Part of a small language model's weights: learned positions, hashed n-gram embeddings.
Each number is 500 + 40 x the weight over its row's rms, rounded and kept within 0 to 999. Layers, rows and columns count from 0. Numbers have three digits each. The size before them is the row's rms in percent of the matrix's.

# layer 2 MLP down (transposed), 1024x256, rms 0.052, rows 315-340, columns 0-127
093:552503491557449521424536539527520401468536438502520599556475578519611552494462514533457563456470533514555501520472566495490446528475519486528493487546519468482500520440502525602463490378528469494541566509523531535496493481423473498439612525493538533492429547538532496461541458448430492474535523535601512561472510459476526499434531493475506481521449462449565532492485558521471481507515
101:483490451542523437408515418584533530508503589468529516515499528421526472531524557556531466509457443508447475489476530517551481427479553509523508548466482403484557447515518553453558448466497476530453484491551480474458477508458527473530505488495530539481466532536529521499478498476449564454534461489494576548478518456497505548466506542445572484505560544422578496545503452582456504576460
102:501547590414487516576457494483478386590507484489489490469510478599499482449514515508469518513467461479560518543550459545545513506502512545503522482467560495588522523447517497505539529470524542501521391533462523495545497489448474556515461458487498465496492559515483468539492526436504624489521540570540497492506499462588489473418539483464508525536476488518569458522516546501502522463399
112:558542538558520508451457451479464494519521545484535529513515511508542546463583531443564475539529454491502508486435443477569535542465489518504552540552522450497513420445518483473443532542520457514554540550486512477536478476479484444528512527503530382544520539457496509504494447515474525476493460508499422448467474487545501546487564524430555590440412491399534501503519497569522465485505
101:452481507478487476505491473497545455507457541435570543526489448544507449518470477537521472531493408500507509434510518538549602492541469489466578551545432461474501479457565415517446430482539509444503475501530462494584513531459456489483526551526475485475482429485472435464501525488488476454488455475513528513495533525486529555441588534463487575476439518469467564536522472498470456512547
100:535515571566567549451544467501502439490434482425503491434470478470460440553517494516455493580470524543513460456504394483569507539435421468514534497515497447524542511463417489537470419490589513556479529476419494478479453438559530479579541516506500506499530452483542529462487516441510481556522519532486503552526496431492509521518498515471525427516514476521543469433587527527440450546475
084:431505446469509501446424482472503542558460550486515455435443557506517493434532490549511475496441486496491552521541417499534574509512423524551521516480527467544527457497472517498452490581520494433583559482557487504488562471593536442493517563593430495476485497499487549512566465504519539508491495477510505515497508563469481483478469558468485577529529524471520483458595519449453471501501
092:404481476479511483457506482491442485520480566420569548437484500520525496494532500555451502479481521442537477537510485522534501539489463601534544545476508408601490469441453508475503454539587516531570482444512511507496493447481471473497486522545515485470451487420537515471555476531569458467464493452465446548494545468467483503487499493464549615502494518440503588490514520593502495483452
112:496538477460510474508536448460481483558516587464476512471427550472490549474496503522533445478535481549550464533457430472493524535543523477498462481561539509484520539491514527475473489669452495460476550539511459524492490522521500526430553565543502466553448515518444516479477491491505458438493461465444473488554425533560581484410526504533413505511486479532556501476503479484455451529498
119:512426497516561459522560448490493535512461586514490461430608469519444523512572467504514518533542524524533553493458459511539484509465450509544451537492523472638534484514480446579525463457481426434542505454463520458473554422541498507536581458506516488543551499528504464458490451480526451435503496431488480586557537503527531442534496525479496488496537437539502512549501462517516494533509
097:535505524467559542542494499475598558467537527484548572480484540557433503487437506499417498500505483502576452499527555527538537489494438526419515538542472465514602477470447499536524502472513533475484538497495519474520491548509504487464548494529537532498502533477491455472516526431501507507520486485480475484651492564499555462508603500432521468444389503560466509473471481534509525490509
057:548441489458441475513494470555492459442517502507550517514518427489511537501514604466531457513525496481468538444533520495531560563526511511502471440506511476494511469492519521522477489532539437528503535567498433514533478413532462509458527567547561514484491438481453466544441501391475568503524550518559530537559490467494497486522471496517470552482466559478554464550521474449464478535499
098:507440484515473489506556533526589523544520539523508504511517443491447536457494519507577491503501520465480556501568452519428522476482453473542496481495505500429484458538525526515519526499520525471517511570545488473503489492453508476511354500560535501535470532496556513480533492466503449496509560496566495509603506561531522505525480548552507494466573454472475467516544566514538412498433
067:474485488468408497545456534556525462509539498515535530521489541539452528499523468470371502525503534529454474455547472506485531511510540547558508523535511511550594507536438565510499517534510396568454537489521508478521504539476479559550499543485489492473488516455528483547529494479455489474472507539521527489536503506501449522470548510462570464441474468426559573519519519501501442527505
099:493392484465526479472469481476422468478505533504536572483488542598443517506484455484506554541494515451472453456471501472445477568491518466531409599490523459568380504479484479478487569493512444502485547511527546492480510485416459487524527573498534443518487503493502472480508492505544396482535535480434501463581535484521586549539590515533522485497502487457551540487522521520476506458473
091:549483427450500469498479505499518514544499543467500461489455470513512412503470524597485512488534534452498493474498551521503578508495543493545468542525564480506467512498511486522471549505568458485564525500466528511415529516498465523519501535505491500492459524513532442525524480504590473514573537506495424561501530529541576510450483522457414540461483463452477505451495398524494465478455
078:439457458494561504560514531444564479502517458564590488449485476476500494556545537481564527479487497499468464516526542497482454427507522566483499507492526511598478470501547502508561513479461537473479507488480536492535563496488512446427506390571468461508494492532486511407465491492466411507501550381520437510523504562520498491443422519508485600499530514467443490485473511482441492535491
106:438526494536520478498473497426578483398504542473506503496504530570519458415598383499555532489483485495514478478508470533541501452482542561564540529515483449529544480500523471497488406460502532460475581496422464528528555440506506487475509495486480435518489493468558561460547508441515467534520469485502486543530487466455470507528516535472436570465446434481617485485484611464461556524516
086:502524569503496468486517516508476539503486526488477490584465539503469509462511558510464526570472543463553500575554487509572503519461456480511458532517545467480491585433475527538472517515498531537513509499581543486483607521477471567501609480534529447518469564498479513542541502518442573523504548502485433460453525503501505510474519513501477509536479501553528500444420528530483533412443
104:434498533462461467462447494516461515556443444514520506550481503469436511406535460531488483509405437506535466521541441496480507493525457438581484426522476537467445536466500560526525432515562541453519505490556417504535405576373494499465471573511516536466518501559611486476476549529499544512452503529439538491499483462644536491541478460477532458439525545470443474547535482553506479533546
126:496428524518480449468513527504541506425509470573437521494535450476461530537546446502507506466535458503472450513508400501482518499537510463514462477555472504482419586496456525477523526501486465483490475424534490509533568496484510555519487582548522471480511604548423553556493492527578454560420510476485435560505516463590560502570544493491440462496498511427492465499496480422509554451489
090:446529486442482480497452472538435456559536558476517536505470538593455548476549535525485493491485492399477480542486486507495539468477478460563584493490566420575477511511504501529496570550551531504462579438539501498465556475521495502411506496535532485444545496638508441475562449448545480542466521488567476509534482474516592526448568531481450501471507474472461574522498537463510408527472
099:495514499471482485413506559484530424494479571487479533503510492469438535550466527531491507561499512546493512553484491479531566466479479510478532476523575496494483525503492544519503426553592467528489454485586524470467535552455433505418572486562514554502464581455484481557509495473450475475452449508410503489530506493512560504531507515431433553536558526509486474443551454619536482491533
100:466478535491503517532483452497457562487517537486497487534454481506575539455511473486546475524535478509574486569474463492459564507489502462499477481557475467488463545481521561487500495556503533553564494564459495514476493451518473569433553458527471431496506437471500496464582449482523421498450536414534475544552452533579501418476513473460569552470554462442447466458443588586469421511517
104:490503502428562443449477553461450519463494545454548510503486474494439539494530602545553546497450467545482541504509561530552518503499496562536523541516569429512492548470512463518532529538491493498526587504479461557458545487528426500548530570498517498535492568458498500466480542494517502484577506509494475476556499530544533482562554534500481545472536484564577491506435469541476490482510
099:502456528517523541458545546502507539506487480508461493483521481518453481499472493521443496494466508538571489512572432460530458517464525576498571522504501535403422527439514486407432549525579491497498535525583473476493523510501534483525500473544531533475510550423429439518569536525523544515521406617557551479502486480427432521492483498465483418570493447488451514479477532458500509568469
# layer 2 MLP up, 1024x256, rms 0.0599, rows 316-340, columns 0-127
103:611546480563515492395501427530515500512484472546520393479487502538514547502513527531443500491451491481461440508563541494485474524494512592436511523486547496457533483572519466455474445451530512467514446453512489452442468502475519455468448467511520522510452544522503466493428470446495563447538512468483578562446416464483503549475514505500608454478565502433568513524503449483532497514475
107:473507507525467554707485599538434329528539506511490482483577551560408455488485514524493497460490480470545506466542491563480428509515460498443514450489527526515537480466500490476480547514546495488520419538486545535543459543443472477514547510483514521491478530512467533551478503420469489490487486580474476511463472449506468458500511481472554419522495449578447526528471505441517481455496
115:596562535558454464527493507483556468437517494555485474423499482499421528546491511504561493441563482545521484470545519453487492531480514528526474495479538551441499478474496533517429465491448497552496491559521461516564418518461485476546508469428533464492542560476472589527459465505476496476469505572531423476450496476527529550562464568512542568506419522525456445516494487528528502539564
099:507488529492443443566545467498466428483533537511534483504485459485477474546464516511523416469527343545438487419477517533506460483560443479463551488540486473515514573430491471447454500474511470495467415500461536529560430511386496489500538514538464557446523415519518427441524543476492450532519507501536534445485479464503501497472518528456545459462485482489466535553540512487465515555559
103:527513530563569499461514458591481487450469466531475455468523506510476496550571532482492516497560517540504493493418395483493504457484487457485530447509573517534501567433484505470501507504569550410422531552474508491482449463460528448596581512493460489505469438461474552475481540386553541491536534512460483507527563502408482500611513457464455472494532555563478528529537528549488528557546
086:487433488523466508557473484485448511515482442435375476506482503484494487539421546543520454487531485455492552499531521473476432523451503488469437520523416512497447587517408487497469498467461469492474490549441482552490456531440460480532450487510478467450477511536517491502481487545449432553501465506467467537415470476502457472550496529475485548529533496515518468465467388582524541455559
090:417508533403463486545516525467507518449528451438425499492517473518448498490540444485489454467507527544561526438529468491450543534516564475530465440466408494535483438540535506453458443560544442469510500470502466477507506492489486471492404494522481508490470490540475472530480585567470467553473420499439572489548489501440477526453549506491500510447509521546443471544498515513495588505533
113:565539493462484460524501479457508511550550488461451510482504475438509510495473499519481496479528470520490504485513464463450551465508528494553411465507549566502551482511491510501468582555468489448493555524546460514437423565575486536389490525525471551534444511590493477515449488426510448506528500539483475467498477473541534444534532475493456420530571468600540481465565532484455559498472
126:550493504426476541490518485567446506518451499469480418546560513495465471526577461476453474441534524530474525397433520517501385478476444490483521450470559539551486457501530489517511537454490457478500552515528533616438480436435469453528509419496511506502485471449523480564489500462536445473496485504537556531525482581517458471502465484507556521583512510533523537490492445484539480522520
097:530496456571548535604464528435577491442529524490555508496475576513465468571413516482463486466474459505553532487486572509506426529570461508489487465487458534451585513518513514500447536531520505524481554515471573502448448545535544490502472492477600564487539536461517489457435489463485505523516502480516544459530468558418491466553504449447549438522529491492482500492477504566537524541489
065:561493487499518514436612486521498437481451461400505456501480527502522502562519500544592490430499427468532488445421451530445482508426568526554495474458534566483516495529478491501474568594515487481461492531493495551483429481485545454517445454549498505502467581569512495535481515494472469545537442560525499501445469477503422468533488501404500521564559536525507476485505430554485469495585
098:505513584498541458482502425466510486575494500514498513523491400485454533491451543454509530496530517474483477469537497497450412472494528483488524473472508513401504528485508487511526563518491521430460526470500515469568438530489526509503512516545482522472461452516514482571504468395488553436502470539479501425518466542557571525488550563512633540525472475536404510484479508511550463465412
069:515522500513514458583530490520486440515468425442479537503557469421502521522462604596502420526481532532459449458488415518441480536472522520504455523437512544491508533508491511465512505506489487471441508518468509543556422480491519413444500500542454473469522535468469488427499473485413499575520418519498508508456495445554494505467494476469483522514552575522506503444491409442534472540536
101:467455568499539466491489455501443477454492505409502541517545485514478510486437460487535488561497486500517470384479533529479550460492477513516481524443551529515532541552532478426449514520553482483436505461446533555533521569438504487529547509508479520492427474480476458458470474530550393510516463464513496526535458466493510518532428508449584471529462513546459512538529436518485546520487
090:447484448412539541508486451425522418569525483485425507478584498497423498587497448566531453437475493468544504489454485563511484469481562503482484467464493441438475533522543510458560501518526531440484498448398482550457493512434479455530490503563553524520499509477503464544428516519508561518512490569502519486493481496491550493576513541476497486462447493596466453502443467531529483551489
079:568495510397481571515491495490512469466478481536508416480475423454463504566412446465541451502503493464524499464549584531440474493560552552492472436506510531522553483547565472448483507566403493521484507479485478556504483504518595449537511498496481468498451404561583561485480502515455516532548467566481507503504499444552473483575474450440586500544521515574432486492463501543496473486533
106:468535467467486546454496456467545531519412464504512523472455477512508461514507460489487527508466487510562509484491490532487487533480539486400568555551469499478502504391564464413486413479510524452500491511565470500464545536563519543460505558448540512493492539460485543569480520574541479490459456466418553553455585448483485458468540494515501544526481526518434491473476466493500549449561
089:542470524470555568496526544498503446497535468480513539559472499473488537502456420537506479527463511519569541520546466496450454573488571470459462419504556567496428502453536435538510444516492523434504463466444539522470447447566502469498517525523520447500448524552521560565526535511498439530453503540460573484505528528492405490531471510485592451433509533494474436483424491431491465448588
099:564510543481532510477500457487545460424437469517528476457447505505429480430531408464498501498468461537467443525553468530449496510510405441535460429426557606527486508499508470548426476482596528437492558489493514485505471556521569494481488489514494567511508598527517526441470526439464507543470503475474555441508434478486542512526488452488549446483543479561536497444547482512584466544528
128:505548543464497496483544547518519517421538434526432505459525499512419423610472488464449499496593486500497472451550494470462472523488545575485412505472491529564463538583468497495414518477468479444461492479507452482490512551513500541536485550569530499451476496460499498592507514566520478486522502512485542546443447486491496515549515444422515499458609534570571458522505425433498558480493
091:508511552533502504513590443538458473446490477430459577519542481515455526495492540462511476454497517497402486497509455496448548473557517528454502505408500429562514482470471459556530546539566514447461486506529483557454435485524469486505464562476495512499468525538495529463505495484457412511515540558527503487489414540511519516514508495438562459463565497573511430549464538431492433542499
095:461550480491490490531562458465462461450468553531502460474523486522472571525510542541480492546473517560531534520519530455494419460495535543408487542470457541503500497552559492463475462521467494420443483580466472505479478512465515484468527446489447536463472417473438484428498509477480508527569454464464523411500437544439503563543506469499487504546495557535441526454472475529506520533493
097:491470483471492561503546497535463481430507521432473517523485497457559494527430481481482481489462541480479469546472479547416427476462485524545423489504503523477424499488508541501530430479530458479496431460411433479486472512562485498507474550444559504477506468553480490497494497371491497568525436627567533460454438439506492504446528486540495487471478516452518465587457538521509512506597
104:536509505544478503438470527466457518445570490459401403573474513502469510448539517561550496533509452516516559462476539506489461509495505520542527506518535479491486487568461506544469598494542533510484472530518461533440478565546459519500474540383427499521525569461516474483454515524523466459616503577586469518472456475502490471541570516506510507504542506576444547515533529511519525453470
099:513488526533476482467525554567504489440514471463479469474539474531496515604452481570561470519486466472450447509512415548470481477480493502501457551516473468514498563478522560504500454433526432453483455526383516474589522508501484474539503478527516549445499505499459534530544536564469484543482483605536486481441425474468504482605487545487521461550510487468447550463486474503462518522532